From a checkpoint of a small transformer trained on Wikipedia: a variant of SOAP for these matrices, 274M tokens.
Each number is 500 + 40 x the weight over its row's rms, rounded and kept within 0 to 999. Layers, rows and columns count from 0. Numbers have three digits each. The size before them is the row's rms in percent of the matrix's.

# gate: layer 4 MLP gate, 512x128, rms 0.117, rows 197-231, columns 0-127
# up: layer 4 MLP up, 512x128, rms 0.11, rows 197-231, columns 0-127
# down: layer 4 MLP down (transposed), 512x128, rms 0.106, rows 197-231, columns 0-127
gate197 111:555478503542486553566499491511489447469530525486438488482479520535496440473417437501507536451545479489513483526440468472545455507552480496534499538485448442519432473522478532495440519487521482505456554497467599564505495449526493517565491481522452488566454500554478458464517559432542478555500451519506468549562471548541416417440439513549535425471527504521521473453582534514553514454463
up197 116:510505493429509501472438577507494524487479481490558404441551524512502575507479521565527456525503526455556480442490427486470540537446436411416478463555552518507484529520564503522475540479484555537501356481499552533527491499482450499496470515494494534492545564464510530496451510500582475515519456553538488503521517506526536468492473497542428538438508499496484541489519428436439475512545
down197 110:529587531429525507477478527486567574425517554499481500460430476508512471483498452477511463463519449574409457468464551426554468540498535469445543561511496502532445480513552543492463512518485496495481539459433498496536545497565507464514508410519549497456574472499465491485517528510484476461509482536555490557553489538506485508432505501522638538547553527531525580452497495537524498514507
gate198 102:525468582408567491479426465465503503466492526435459541472499507540480449495478496492488500538520542502557525549441458512448467504475568542509457465545538549505441469508529515465497486491509511501444445518557467502477431438430545506536495503470535540489544422552510445473522426527537580529453524571496478493457557554551500500530536471533437499504452536537495497477468580470559545430563
up198 101:488454480517547535492537484513397452529449554518450440494547437442491491482516450442517511416508473512508432486512523446595510410537424467507528476562509502485498458481536528431514498492528610505505506479498597498491519504532449534533463514495457518544429502518517559504548511475487495496493520539508481503474546511489491538504530506539493538497540434396526562516578498505461458572445
down198 093:512537581406498525547436545497521511470478556471490529470531511558513538469517529507557518495547476460566526462466477431504470452452498532486429559518572464532535565454479535500448511488456514404411466463606489505509457507528543468476441535489510523514499493575511442453534470508555583523492565605456538493518529540477497514498518526522544532549466526520464527479473498494512546499535
gate199 090:446489466562474491538465466489509551444504463483479460490567478586511518499557487520489464457424434465460482525438525487577500505461464519425477500565544472509485551483553549498516463534499532517520504413489500476497449490526574520537530501472427490491533476531534514554463476482495428471503402511510532451515513471516471446507583550533498498573520553522603471457484445486448510402520
up199 104:530551444505475594516493523459474501513488443483538572462453512440529440470484487493481453519530574460474499548521480494523581487502501464425507459464498505469452511568488452554553456494512498432414532524474533498499473544473424469513524527435536459532465542479415457508546492558428514552500501432563544487518482555483482532501490545473509469453569469468537506489478381543510528535467
down199 101:494488460533441522552555455415463513464515562476426437514489565444518541496542488390562522507454489474512462518514472522493512575474478542415505549547508493534498604539503509484481521537490535533555516493503506431542495454485555516528468464488435489484492513507508506451506502529582484497462474504553486533528525540493416517525537476513436478465520567525530504525535528499512487357443
gate200 090:510514511499545516499543469472503528505533574409526546470448563529478486551517485542491548467542514415442531463473509458473465458551487505459445517469486488528540475524534479534550549409503525459550519501529434521562471516513530545425529533514529440446541561477537511515439462422441493466510531533516515475479542546537439512534488559542440464494502456505529595476556584571515505556479
up200 102:495479590516430513452465481531540480627497499497471485477506480455544493520496447429483574449510571414512490435501509467534500463477476443527489500491514515500533483511454531483585478536456550497540529587411580486465477500530552521461492561542505516523498518493456470532444478448575488523559492472462538446483455472503517468476450537517491536494522522532600462540490552478524475483431
down200 098:513531480464547401442496560410506493493506540464508553535464530560485490550526538501527451485465496503462520473494466525511496509518517481526541511537482461554498544477544553466428521433517508524483509434516372518477526486481499525554525520536480466414478562523571496582474535502430502534465476462578598512451501504566487570495543565474571475487524472501477527483499485526458532575519
gate201 105:503455458508467500517474441445565515507481553521458423504516517512485530422497497511466548484507458519511503527525547526579469503549424532514451486504481527477538462515534529501499487488550440449500496496542505424544487544451458516595514525511512458453479435548588519488552470515533585499491464604488508405518489476489434585424540541458486504548437505487456498488470509491437501579528
up201 089:461521525501468561484445480514526501558567503488535519498498437499509506448464531484472497486456438513527523498529512467520508478471529443537495465527522544471499475573502499469513496501424487456577456481513534524532496492499511561461545456463511512468567580387448453459508594533523483525424507472546488525557508493456542542553503441511468508613513506468504455606545501486485427400485
down201 097:535491458495466464496514532465448543477432544458469419474562522544506542492509498505513566465515514547505562517528455464509449508491443496486489506508431469461454494496593516546473516459525482464495519530516533490490456514461445513552459508529536446471526416548611536472512495526533527479524503544491533410574414467530452517413497511452476499548431550472491531503412450488433455546470
gate202 096:486542489431557465565397504473527453467542509526564444532509436489542431583505451522522473456482553523531463520468448487519519454457524488537513491515555478448519485518561519443429504559474435509488539561491467525460509462470497504442520494555441518545430482522507471471517532501518507612490543474521515487551461513410450418567497505516539478434479505482509551471450457477474491482460
up202 095:458465558502562481488496570447560449568525485525552498571441468490557486518470455473469525451569518473473531484498526515527424481469549464554443519535481497522475512506475456450477562521522528509487464516509486592527434527532558492493555464472536523511440443539618470507444459493466497561501582505490555490461458547547464487497483496593473496488532475510493496545456420508432529516459
down202 098:522459514548491505502552445513462488487524504468535387494474542491487499455424517550501450494467463547500524468536517498526490547537483508398521448463472469588488522529471511488527526490534506474580516489540499496494589544490482421469478529539477518467521500488436560515490427563454495481459488577465516487450577423500513519468474479450482538503552444505543412511570538496537568560567
gate203 097:486453504507537469553456462466507433522469516526427520469608373452511518528513491558421520498486491441491436527465424492541531479565478494471480483499472442498436542502422547495487500477517501440479534487521549526502468550537460483471506507501480504408524501572519483438561501515542492524414576546483431452487468554530529502487548533492515447453513471535509438439522475494529484534481
up203 102:435511453416524508493464551505609572436555502508473467498494531573488474466443527494516510470468547527539545505479554473551505469480515531533472550542469520503458430496531467497502536454496543509487456491491520506520535509498521521489538504534527493594489454461438509472462525470473495462549443453430591395555504532454432481557411466522497477544533501580545550523505499536532473442501
down203 104:510472531532534503556452486525542488421537474501491520446482514511437477519427542512508445547513518465530444526416480509531508466513527492516445463486496513490478518469489459525574555500466461457443445467599527473490507497496518618546495420490522506518547501461485505464467488480547426463515425468479509487469465500409450470570510386533551498522420431493529497441476463543473479525483
gate204 109:506431561491553492469510504455515467396502520500509537498467519521427482522468433501518467583504508516475423500423554467521572530495497467449500486471594485484455531541468467489456491516541457425469508474530466497577503550462559507520467489555510554490529527496401528525454455507555422529527539510571542503523428514519476497493465495528574487512432519447496502528393499517501503523456
up204 096:515577480504507493457500494508536472470480533509502526497469518507502422474481444477499467551464491544408483493482500482523540568441420506469462587525569592504523484561486417458507430523608503515493485522503411545546534491452519498462513507560529428536498495485486454501557504467507520560419521484525522560518479488492461501452541476555548429477517470516487495535394495525561518524465
down204 096:421510436554485503505459503487476548569526477453478454459474491463533537506574553540478542458496477497458522456596485512484444403458518468483498567494401480487518503496465549522524500479399553532516517513467526465486467488598469483494552426482444445518446461524553449413527520518434551443479477522503471499488513465501491454541536546503488521518472490579534495470545445527484465474526
gate205 107:503462498492507522570446450496475525583472510469394469445497521480545466455523461478491414522543502457497429490505517478572495475447461549541504506606437458479456500470507483470410534562522482508456484536523559583561555464504505538532492564534562523484415571524499490481567515496515506551511478524485485502489517493502552535431485467473453509463524486479578560553447473507519515520472
up205 104:504513539486347492516538491535482503475513530498521500546515508563504473479474527474479470439516448480450444503444436475479547452500494479448548506452544585444521576463509517522566512507451455490469451500411548462571491473492468455491541494415496533461526543433542501486443439446526510488461512490512447458469471517523539510492467529474435500451452583484509515467500559514542466477421
down205 108:461457531527550498484539582518462438431562423522535496530591504524544540538527532485508563537473474492531507471471455457476506466471552439459477576505526520525536474574514542478497441541446488534522496499450469444469451555576568507490442504494422446469606467495493481510482502548541492524460513470574489532431473560544474505549495466500548507461501511481471506408462532520497459494490
gate206 097:487589493510514484481497449475511411527511487518541472573489470486524479529440536529512478540495448505554541481479460506540433467485486456489485462531580531510527493505547507480511513461552516433446435542528494516477553565503543436494597477477515452529590536469484552489575527446491541526490405448510470520461471582501514531486503436534469453481544516535442501540493440451433541512420
up206 103:538467533457530515548479564487457547546489513486484483436476459519465483525471462489464459524472534420521530482492479505494546518459574554477517437525432529578500506545526478537488541530432446547487541527534473487460510504455497452493422528482548466450548520555526484569454504443529469454497561537565550459457486443577513489512453536445609500476477567428505480419504492487488519541562
down206 101:575445428445512517522571524460462499504461477475480501504520459559465470580499526481488471431482464468518471531463524541474545508428466466476490524471522491490527486444466440472526454517488531486524398403534531515492488536536511476534453516499641455508549577540479505482453528466528543391495468477476487550521518530474466525540514494560523470522512455477568457457458499549569520480528
gate207 098:523526531541444596504426503467559525536536477511489471473510472529446549432461501518446538479463399486447563500463535508490556497432515471459532465496451502522491530561525529518434416485493464471522495482532536447446398443486461509506537460482546556511480439588420520453527586473505543510488497560548575515485467522522502502528456519468515511562471481492436499481494498544468501481532
up207 104:506488504511475533417445538520550463461538538531493467499463455494518545572528535512469526524516467532470504426506508567487491522483464460485445507457474515526517541513531511473476468495445547481484516478476524438499425488489505436503524412435449585548464449507529505527533545462582513491485494546499546491488508571536421530533454569612470424566452526448413476527476533525517568522496
down207 096:454532504494537463526572500451474514470519425451512509437505507571425480426493477562513422461506491528591505579506513431571516487446529463517541451482508525421496508472470474591568547525528503495473475503514459535543557538528557517500541581518471445555504505472497498528474506543436543501594521504556489522569516448469514519513502484459521561471479481551517532482501478518563427490475
gate208 102:554444551514484507485486434564444559443561481470501502436545516521557492520535542472508553476471437455468483505471533488492473464505546448557497488532510479510549523533580510520492550454494497460507463537454524465461436489520520472442470461513463462443467479533526462442516549429450569581529448519426472478535573503510512464457615453521545532485486567462534508443469555447493496528535
up208 105:471529505470491479562442480460450541475469506506516460525435511536564514521470463406489517507553425536433425457506538529497525455450432443471427522536515541481502512446421459528572484522553467446507439463522505509485541527465540561504419527514509520548523488498482418499487475517549466544498484551536548533521541550407498510473532433456408499501511489561578491484511517494469472527483
down208 101:513571485471442510447461493465484508534551501470534550513494542479444521469523507526511513400500563455578448440557558536496534504505481472420559467517473556507494502489445510508521545474537489481488469481538455439531518421484510485514534481507455480554473537515576539481474529397477480467500555513468464387457547514475524533533550506538515457517474536531405546431455506488497544480581
gate209 098:508530563487498488425493474539494464417496470509476465497526502523499499545463484472492441552543550504506434543530547560467525445405501516586512512484521506519551475492592506457442460471538582491529502485498561474511461513487501486498497488492568537571540505474531456496521462521504478537418485555445479583478427502542476475484516492527562490535500475521577460478478505526470575363534
up209 119:549528496547415470579557494484534495543554451558519444499592449513533464467549510501602457457464570532518509444561538529499588515574502503509529505474522489535529538485566443449479561527483552555500495477433520494497571510467483515543534542534472483485513567539493497536506493514475527474538529473566498478485514527471470442507521584493478588492501501470521431559442542463498482464476
down209 113:549530518571428507544470443509519534508501474550487518482538584402529511508490453501546527496466588437533438445557557443538480564447472581415534475581577517484479467512543435488502580516448496529520568452551495464530548526535480518593539500504486487530490514515567493477516527486479526464539529468523481462535524492505456466506472575510463512546488522513524469529473522475549462481520
gate210 093:516478469547556501560478516481444512527630500495463475504516438524495480420525466491464502584481413480440502501525480443489570565580517482511530534507488489480520483497563458538437457519435519480539443511459468461481512520478506523490459432429519494516456441539551533509546582549527512551520427543496513506526518556470493546498565517546494541563531449496451537475469454524467453500559
up210 090:475499555441496520426511513492572431514413499440478540530534519538442538446425543479541525469542528528470551463522534497494410492546532457491508496516495499499523487512423523498489548439540529510563509507548536589435501564533447584491508556466509486471495608456527515546456510449486472484499499495529454487529497510498557470532381464541511511442462475528492492507525502567489533558494
down210 098:516436545442558523482466471524523528476591433549499488444538565481498530471453446511542483539513418465533481516437530487523519529495456538530457529469527532464542467491542464498478470484467440465535394468463541538420535502530542471474442486452492422504494386481456490550538464508500497539450476447509449516504503577416519467476472464533530534563477529448553451511531519509481453500505
gate211 096:463450489443533530458515492518514548557480478419561510441466478514487551395480512511479489501480466518503454565498526556560550530518542601553528484505441556488565501478583468579444496553444472481502529467544553432484503452456492506465506414563543490510543520502509502547545478460533557585507456442557499459494443526536532519463537463506519510565439514488497508455480474485491526490500
up211 104:461569446469476518511465515474393524492503449547542450475529534466445506506512493455435502511444477598487501498523475549509547469572480532510459463493505478451530480529511531500530505551537424548420509416437572423539551424491477588472470465508451495512454488500448484526506518542588514552540501440429510502520448498509449493533537476483447469475430451516494492508506463513522499498447
down211 090:574507525559516459516487500543520461509522524498430519587510508580555481570470494523533548555514535449531484501450510474507461480460497448457540527519514523523447447484412544467477491431497584537583445590497406565464502573504509458563524534547516454460441499504556538466486521490429477475491503531540526547531586471489493522449491493541506528484595505497478532527481513504480503489523
gate212 092:567458518520450431475510493479478561523492543594530448505477531487467571433513503456451457498513518506452462509449495467495430556570437491544499480452518475498498532509554575515505563490421475523401472509501573463519467499449519494568507471490452507495514512519442508541552508565527491514448502600521439570476460487496502484475558453485468422541479481485548468566468487464495460448473
up212 098:541459575501510522489414531559519456524512472446482510520512510446567495486576499506533459552373516501528577540483533463513421524525554481539437429513503502556513494511477445509515527448404545475517487481485553464475517451429467544484498498521493474463494387578521563509506461459518432535487502522469466530446473498505564543524492549561520450472449511500500484504562530504517498501530
down212 099:468509561474475480483439570524490474549479493448457579494432485473542433522447452565512569538481480461522571547516531563465518530507529538479458495545448535539450438479424373548550426483498532498532529456504514533447460476520457517479496514513567454427501443498568435508462466462485430512541507488461516458522466530528520489501486518510501576497529529526527451498548525500530568495502
gate213 100:451496538386496512530504538489423419496483467531536482483442503538534486530448477533562506507491516466529524574566501425461514467464481461510535461523570505462546518455497534479478509518537484525532526541501555547542589474564491524493509548544444550465521503465530452535535508393477522557603545499502460439545531542488423436532495465479528481536460484473503478589521502470507522531491
up213 092:515423441533499448507474528474420506524493536474396465438559493491519514443546464510461516438560472463596519444428509486513508433438493484527484515499463488422568439556408545496507547493529508463497477529473517504530459447550541419564447547502476547480525570546504474516535519452500561511520514462452502489528520473499529429532525491579495478454491469554500499458466500480474464496483
down213 099:521610418541484498482473447465463599499529590493453489508510529576505498464534504481488536545519479473435482526449542555558455440475476587555537555470495484482489549528495486505516433436489489500469550461480423472499490437435490552522523553504576592525457544504498456464476513460484479508428431498491528495492519558500503540494461467491475575478512539534547560478480500495484468526489
gate214 098:471492505567546441478524493512491427560542536521539421559445545469515549477496495581496483484497480507460489481472517499462491529495533491562520405527497492459451499507523551499512481499528488546546512530496515428522471526483436549507473486465553510528545443439489563517555527494481570434581510552540454587473513498453472516542480445453446424509482548443467518448481475385455443502497
up214 093:468481493544492469513482521435500519491483485494447472500522484484500564533478555462459467488531546470539587534553490465527494499504451452433511475523475465458562503473482483414403491498491507462567553527537545561498474497471458465524507526497439456475485436490623565554477491436559478480472432546521502461527441518449509605440504505448433506516495474513427443515437509494484552528522
down214 097:477483505437496551501469558448467479484547550553511459547515505536498507530470423524451476428508466390547548529578520538540514509484495422510521472504529467502450547482489502496540484499537536503539488477481490471544443446505465491477439524510538540500536406453455530465505494639532492445551514573467533493469554440462520454598421525503479487527500484430498487481494466456512485474528
gate215 090:543471522519572514541430469504512480520440511417510498519469623449469545503542437479428477489538476449534478493562484542524431489529485495445505474522523454562473430504454506509553522479471449488463467490535497556481444547510458502537548494510532511432601498440463517447518550506505517555537434537485448587502544508461477472476528548452516534514429513477475493549464567550501525471466
up215 092:548503513507482464428422500582464504474480534422523531483526600456433496590518437543460478524464475504440483483542492553512494457427479501477499504515519497569504472461457457488494508509538511552527517498499515517468546460500518504557459465572537499509448524490443523436514484482570401594527507434445450557502478556461527468548520483498407538500451546480432486516499500480486505502443
down215 095:535539470490533381506509480481473528524486463513465539478557491512526482447458508571545417494453479581487494480402516514455509483448470479533522481441440533557517492429507499491461497509573476523534556446521491516473442517499556547459516449477487467583458512470641443535504569507532502507546518465505548497458479469485526504455513534528468500497551470478502510518550404490575506523501
gate216 099:444507510458541531492494454512531572527437472496555540490511464563449518523528541529540534551476463545477445532442558498476478477537527537470499474502470459431432557519467445541592574499488500531517439535499527549526549530447541561485572537535455499544495497528507622483497529534474515493524500532515433533527533518445451501498499505493475399560453473487509469485456513517521443490607
up216 105:588482521524476492442494505448494484570496466504521456409486425473465459506537508431440487530583532552523478504508536493522558526518515432532438498480409487609517527466511470555500505512468526485568558511518537491507495475543523518524506432471544507474459502559536439556509438495482529465527532452573562515491430441449508507491454499446456436450512436462497531525551504525555532498480
down216 108:448516463505545518514534411556512527486515448521522612504598507522445456517470504512457549487480493552436531530537494559496511532502393572502505497483468510432522506530435503523507484486514496519503514536537452566504500462455440543480485498551443457507521520490430546546506460467482509476490497538565484489547561620486494539541485512509491437506478466542503474409503436443533527574507
gate217 090:529503492457482557478473478477539453466466473460565522509467501534518461522476504425469498576577485430491505543521611556459503469481520489560548553496505430553554497449563474447499517518464546440442498518509503595567526465501455562530511470584495478494450448582541515490549531491451492533467514514551452558529492468531518480494453534505436522527423499502450491442474502508531514450544
up217 103:486478461508436472456493459477520499435547444546489428503559474484530534436464533475531553420420479556515471472510519478509552454493444482408558545518548509511491492484468500470465475480447573516465556471532545538470497380514503557499480491482471437496579547517507516548557465511472461456454451546467528547497510539508506483504508594458478469513563461512472502447484510458532508424558
down217 111:486526481483422536411449475530467467491438499520455507415511495445525565495510490454474507473528555528536484502509497530593568519418498480505483581570478448498499543511567548500494465477439537418446529447531496505507497410499471552485534487517551468476543487543483556515523547414489533480470496557503438532472536496477535469431566527471508550509510475553505419463486488533519532445543
gate218 115:529513529548485494489477526487450484512459491528447493501411517410508487513541487418468473478516513447472443533449588526492435505438467448548534544482529500532485489505458507499471439403535547472455418449495501471450433466489454431520514426518521506499512510608466486502529435446528531509499450464431591460541494496527516480439481543483563457516505462460499459459525476490508563486518
up218 107:548517520532462497518463519533512544503558486544481467526506510510460541543557461555531478437486498495470496458534535432510522546539506506485466472526506473480441510490514454466550486484551521528501447536564507428528481545457434426484570401469541540593432412523461492534449463545525475572491498472494522499513510561505520473510427396550492557475458491530482501535422517529443563448470
down218 106:502477514482567530519469515421493448444458462548456458518481505483455497467474476469478475490508469462459467534526587566522420519459441456496597492476507535515558545484517539555484461439475612474482551425494517495460456533487558532495501513513500481472543495479463512520499499451532574532489492519505470489522503448556468525503497587488561464506504493443533423508553535404532433488588
gate219 100:448485525505465489502506458493450538479475569530521542521485438460458580531492539549490509523477516418546439586423514511465460555519465534515505471496521446509472502507580508564462430405494448521566546525504556621517520502481478570522469531583556505511519527529481539486549478482475453463535563506536546482533566541438556466522523515490512485484562453512473497509517477554503456501466
up219 102:527487510520529503474504494448542506584545490556500482524450483471525486479521488458500487420466576573587508500517527473516436539543497448513456470547480563568522511523472518389521527529419471507478517495452438452556503555509545389486498497525465468480480502447577426542471563494576515451473476454542447446559460481514518512455496454480466463544507516449533501555482538517484497492463
down219 104:502535478529499490434521525472437501452506529414533552461557461462527542510480459537495484525498469458487509517493492550472488551490475480600406454483508484428481511442529441550407498456531438477527502548546513578457545549424513575555464510542523547472488514559508584492525457570408475510534482472437496537493502581448493488450514508540540492473516473508494512541504502537562520497488
gate220 095:490485529589587481533530454438534527548472536436460522526574445520471507496525473495473480423497517485499491503514592539522473486462553528480502465484496527523495504562490489438511484373584519507510471526465459503505476497460556489453526434431512452499512472479478488504590487466439519535518475494507375514530522509494541443446466542531493537485520490489535506520540431391530534522498
up220 084:508465481455429431561512453514529461488489445492473523532496446475457547462495522498460490440498533472474481468482533515579556510472413512434515483496530601423514544503509543480517500440564485522458515512514571507504558583511455491417566448455475456458526445461484470519540457479467484505456503503552495461513483586511434487502523492482503457442472539582447459516473464490540460518583
down220 092:478580549477418533496470487476460479427487556469529480488431487485562452504517488440478501585501495517562494528539472526531444561558467507516532507494504437534503468482541473608446518562431453512473491467524557509496515473527444511456453586526449489567512551501573530509508432517579493485570555499437531520440507478499477501498438567471493521508476483479439481448464541506460505516463
gate221 105:471479541441483496518540490408483501495499457442521475512460466521491518519472510530520477478492431431496446470490482582526462528524534519438415435494516528515502593513578505435473479571514509460514607450526538474548483517476539514529501468510604542505485481499525519547556487512589536563462493488498435563547555481495512505510495408513464488466531483518512435495525515599530477457520
up221 109:403470579589475502541507482550489552509481494571546519492509496516490499508543495525499508571467536526504500530467491461471572482484442529514541507578544513509531409447440480531408483456491499560512483429491508471436444479472471531452526518469399498514502546606500463475439469512569497501573490521525511439489472518469459555479528496492472565532472566479536517534429483484513514474540
down221 107:506564481587478503550463464544535496503445547462588499516500518521495453480516578535498511511492547555534572488568442389529523523437410533521566523515558501533483504541475462544497539471526424499466449511553485495420508508466485500489492504499489484489520465539550447467493431509473502424535482531487497540558460507458479395472530593512473485546488496524529504520453465501502448568480
gate222 102:568531539558578527591456496469461515500480487543463416448437458470520460528546553518514387498540536500470508500461541396454556454443592446460477530471516472463518528491535500524568478532532548465504537562471468499524488474485474476528491531528567447530420507503527503458548500502499538535511498551551521462444543505489523476534531425496506576517497488480548562475496528521526451494490
up222 095:476464434532534460493530496420517503462491514547447450492509460546453489476454501531590516461416469519474548556554482451520498475456452491429463506496481484413530450455446444381496566454505487496462520578497503491499472547489587526481478469478537426505492470486438500507505491554467571409486489548535562492505490507518467502457507572502521551482518483509477575506491559523472467459524
down222 104:519427419504467603508560493484534483440475483531516517555449539507421524487455494453433480498489459514537515503498462544509459520450466513516573421453501516553559487412537480521484515506414535537508477461473546530506499477485554439547548411522536459453507456504497525459508481504552544450477490475515516472478458496472476442547489541464493477418482491547477452451492562445462572432522
gate223 089:510490557529566465530516496529476438630497539557459544534522448496484487497530459489497482528506515502491556470531469497509441486487497495430570513478492465449482522519506437480474569525459487527477519396573507492543494522447437478427425526511465454535465430600557494493532513413539493494431520428506476489580489500481519487537484463515439527569497508483543480480511490513478464428542
up223 092:469527478546496538540485537530496475507510554534527548514520545448476543495595438525539489490488539506556502569471520475504512574528514496503490491587495456483477512511504440555555521594412479512490539494584554571546549514543555445549498504461508521572436499498495488466499500487532450457543597479538522411554484535506503560521465557527503498431490481453525464527487476457493487493404
down223 092:541564474513469478429532507525487587475553495452515445489465544487495513542436483498554541530481516489520427533501492543449517564481530504549499481525520474485559510492408572510498485525512438520493503535448490584439478524590528513589514497547471527570521538390490449512474570571514517450542444477514475498462556463501515484539519523476516449431499474514473469545570515517519549550544
gate224 103:478504487431482477518556459488502513478505545518481479551500512511520459526435539418530499412463519512521560515517465508425443559433548417479482470521489488527528565532453489456534554543562506465524546505511470550551538518418518544458516568393488457456520505524532481518441447430445497512545523493500497447493514434583516527464477557450473522592505455531445489497463493509508455513522
up224 097:479512495437479467544525494481411438483518486500505478425505485454498501538468527551472532462407489491499502468570539565416537504464496441557510461497476511514533561527566539539554518504534459508537496504570512482509534473452457492398495548535491485511437496472493474450527551485470539555571477588511469506465500569504554463457578491439424517473478469461504557434494487560487464493563
down224 100:519520519577435461588508504508515529545531449555460476436507499492505498421516504540508521510554501502468488550479463504505524462590511561495488501469522468452492487406484463534495485480545432462462509473478498485454436492531519470494469478550458592576518510532540464508553544550572516510478522501427494443441485569518424430534514449455501470488545431518502494554596523437475520472469
gate225 090:508513428513469533498421527475484574409450499495466520491479580513492493490479502470489541520528530451522507487534521563577547508534526531470499501479543485490522486470494480471562524472493576522463553477458470494517520476491480547534535499490492458504594505431546539440508527422511508458469578494442547449431435548514440519584542531503510489487514440566603541513558456548563472455521
up225 096:497485514500479551492476434481470505513491533479429485535451456477442475493547497520412477517485511486444464545518407488512475464489492517433482460525445518546459517551538451486513456506495572466492481501536474434514498450492503530561464427524484477474376491493488515491446528568497469503517368494519516474550490524544442499464487495463418584480505429468446579441465528467461511546483
down225 095:524454523530530460496524499505455512479463503494456511522416520477485579493475496432471425469566527591480453586498545515563477518414468442493546525469479501432572552473494448455524506478447456408550531515475548493412498563539488561480443481515498513479507507493502544525475482500545482508568548514455444542509532468477499538513441552467529575556555513543498498479478494570527546466498
gate226 095:504494482519521398516549533514539476558501557457552500501542504541465521537460525588478469540476535580505521529551438470485489499460480488484411550481502516501492525530526442501505524536529533479508555536556520509515568549472469529600558452563459451435464526492456500460495513475511462509513529460457514554488534554500512489499444564469466489514490520536534432562499542610498396564524
up226 096:529574518495462568581511497483460553498516508500437525500487503497491447494550524434436560495495475451391488554464459492491529524485418568470455544544483516468543529517487542505545492482487462484446455422437511529522462521466559481444495539516524543550553575440493471500478477485525523491504469438438546443569543466523478537493555559472457443577491445465521515440524506451476533532494
down226 093:524491525510492501529514475491448496527478474465543442507478510403429469521534502523438551555482495465469568528510458425479457483502529519532478599459491457477485479417496461460573527509525534480521514582529460484506477517491521530514612520507466493468479529580516512555508556476471411499429538524503526563445402500509516484491411503482504515602515499490538444571507490503515459484458
gate227 099:487484483484568486530528507495453548401521466431455486434455444491525497557451414477511443496434529492510504493435517481510487496530415490416407485530487565499525527525468494527497526475496473419504536558421499511492453456492491506488451516449516501520468422549514463513501514499513545476546447551477463447488514438533549510409460410561503458473468442471461497564473491479482506529533
up227 092:514518508490543524546494445544479495521497465576497489525427538589508579587542438495504517525439479470399407439486454440532425502499486520471420541544466561447438484492555491431511459435490531497522484537479424504487508509502428486459531472452571536515477526471465458496425569421503464479480504526515511533480488500526513475539486495488474496474538479496507478470562510467517561521543
down227 100:482515535490464514572519544472463486506512521473559499575510522465532531472546464522454486462474562485568508553550547483445530533534471479488509461519472453511506529488486551444542534505503502441494489515492488510522490514508502409572507518463423484512457475554573532485592514530550551598531515501438428475519538507466538524440440474494522490515490506577437424569415473486541442443430
gate228 095:482509439530570472538549530509539435515500531492485475540493570508450526547416500526500551422510512434521531456601530499514439459481430433551511499515516460471503492549487490460459565483447500476537494490510548505483494530496488590426609492516453469524483510485444486551547499480540544473554480455552495509454460445441508522474446506452493519462520519482468548465577469478491547553424
up228 112:480530520536420472457462482587513507508518484530399541456548468487474531500492500490467569510492499580469510533549487570513475526516416460541526492483520512479490495448511544449556472489501435449580471497483475483582550523501520527445487453557415441418528575428498526503535503530505538528484463501542523500439522535460462529516561468497522533546557487395494529437554510506469517504491
down228 112:499523495472488456507481518533448478518440425533512527448471388529571521560464470482521480536507467517484465585458483512515525441464519466554510500418501494558463513542417486536510440525486469513503430479537566570557457428473499523471467426522458501493476530466513495470557417494503461554547505435482496520447424540473453613494528514503518516533440481520563512528527515511511515455510
gate229 094:539487501494547480484516545454526482457410529535554551496485548534494567570563508420543429504526449461441551495511446515505520534510495523432458487452502453422507535525469445483488478489416447513457507560579533498546520567504448491451453480451479520507493406547464495498525485478484555457505556461477460474439573482575471463519494565478507481471440443476499535478487530451482531473472
up229 121:517543431530553469517517520456549554485519541555469428481584492505525503592560446481450519451551445494551510487563446550487538512452532497445506511539578547478562514469519405543526451478439495481485474518499533506600445534426497479500498447515487500508456436480517468446500486452471517538507507461527479482431483524538455475528508477535438462582465534553484443483532470441495527495518
down229 114:488520458546568510514468424463503543511532528483468482496488490425493492498599443440530517518490409514559550501530501573471518459503500481516589552559522543479575490507560501552496534498426446521461527452551518495570460513526432454498545412535525531520526464477582520453546516515431501539468539470508512449462478498568493507533553465531469480536492521534547469503472458471467436563508
gate230 100:451510511557493541511536426547502514523484485523441450541489502491499465525457565462567440549537455512523487480479517475461599477483579505537486456512488501507435465549422492485485537438514561586479532542525506459535515504467521451472492541517521498514492565515521544503377546493507436484524485516460512500494533526452509563486497529440572467530631533473537500529526573527522559473475
up230 096:480474497414493447523561447512462502422489531525470505549505471522495460511497519486511451558465448646480499515591430513510543522483482525506501586431479540460551519490447528548539516525497459477447556433532498491478496385413495553510482513470497501468513548467500487467545508485487551544516448541466487552546467504466510535473527568502449462531543499553511459533504486524532498530579
down230 098:510497495418473528484449506524504522426543450448546486530505549486520481459526455520487556498510514474534461523510478514461413538457529428482510551556421425482585524478481489534487433564511448385501455531491453537511441500568456524554511520466470505548514458505549504563516521535473507530487516487493531481480417501540476505513541510510521451558434499577527434436510416515475450461512
gate231 097:465513529499528521520565511478475508560523494418509454466547515454485502490514533515498525506498472469532439521520447535414497450566494438532460486488524503489494522495464423485428579582556585482504483541523506513494545529515499538422569497525568464489463529468537543546577457438499558493494480522556477584444515462524532539515497511476490531483577490482523430532586447567489527529430
up231 095:574528527506510485472469544506479542550475444480526465556547522452460525486497565583454455519494426441467456498476434470483421484550482514505462478473526527482527590555500488459436514509481560501479491516496467527555556468533570481517486515538468507486484526419533526515541516539522563434482450568525440519406520492579477531465533479570424493469467511507460484431480485491427534550486
down231 096:483441452509471496491499560434520493454435524566470454499523481507486514539479400480513524421514575548504567474477536536468494499495487524468504502544508524496540505430526566553472401478563460497524508507490511502505496522504499548538472422477538548520514507493476517471522511575538490603424560530406541561562454600505457510479522581474553488526514435506518509490504517486524541493541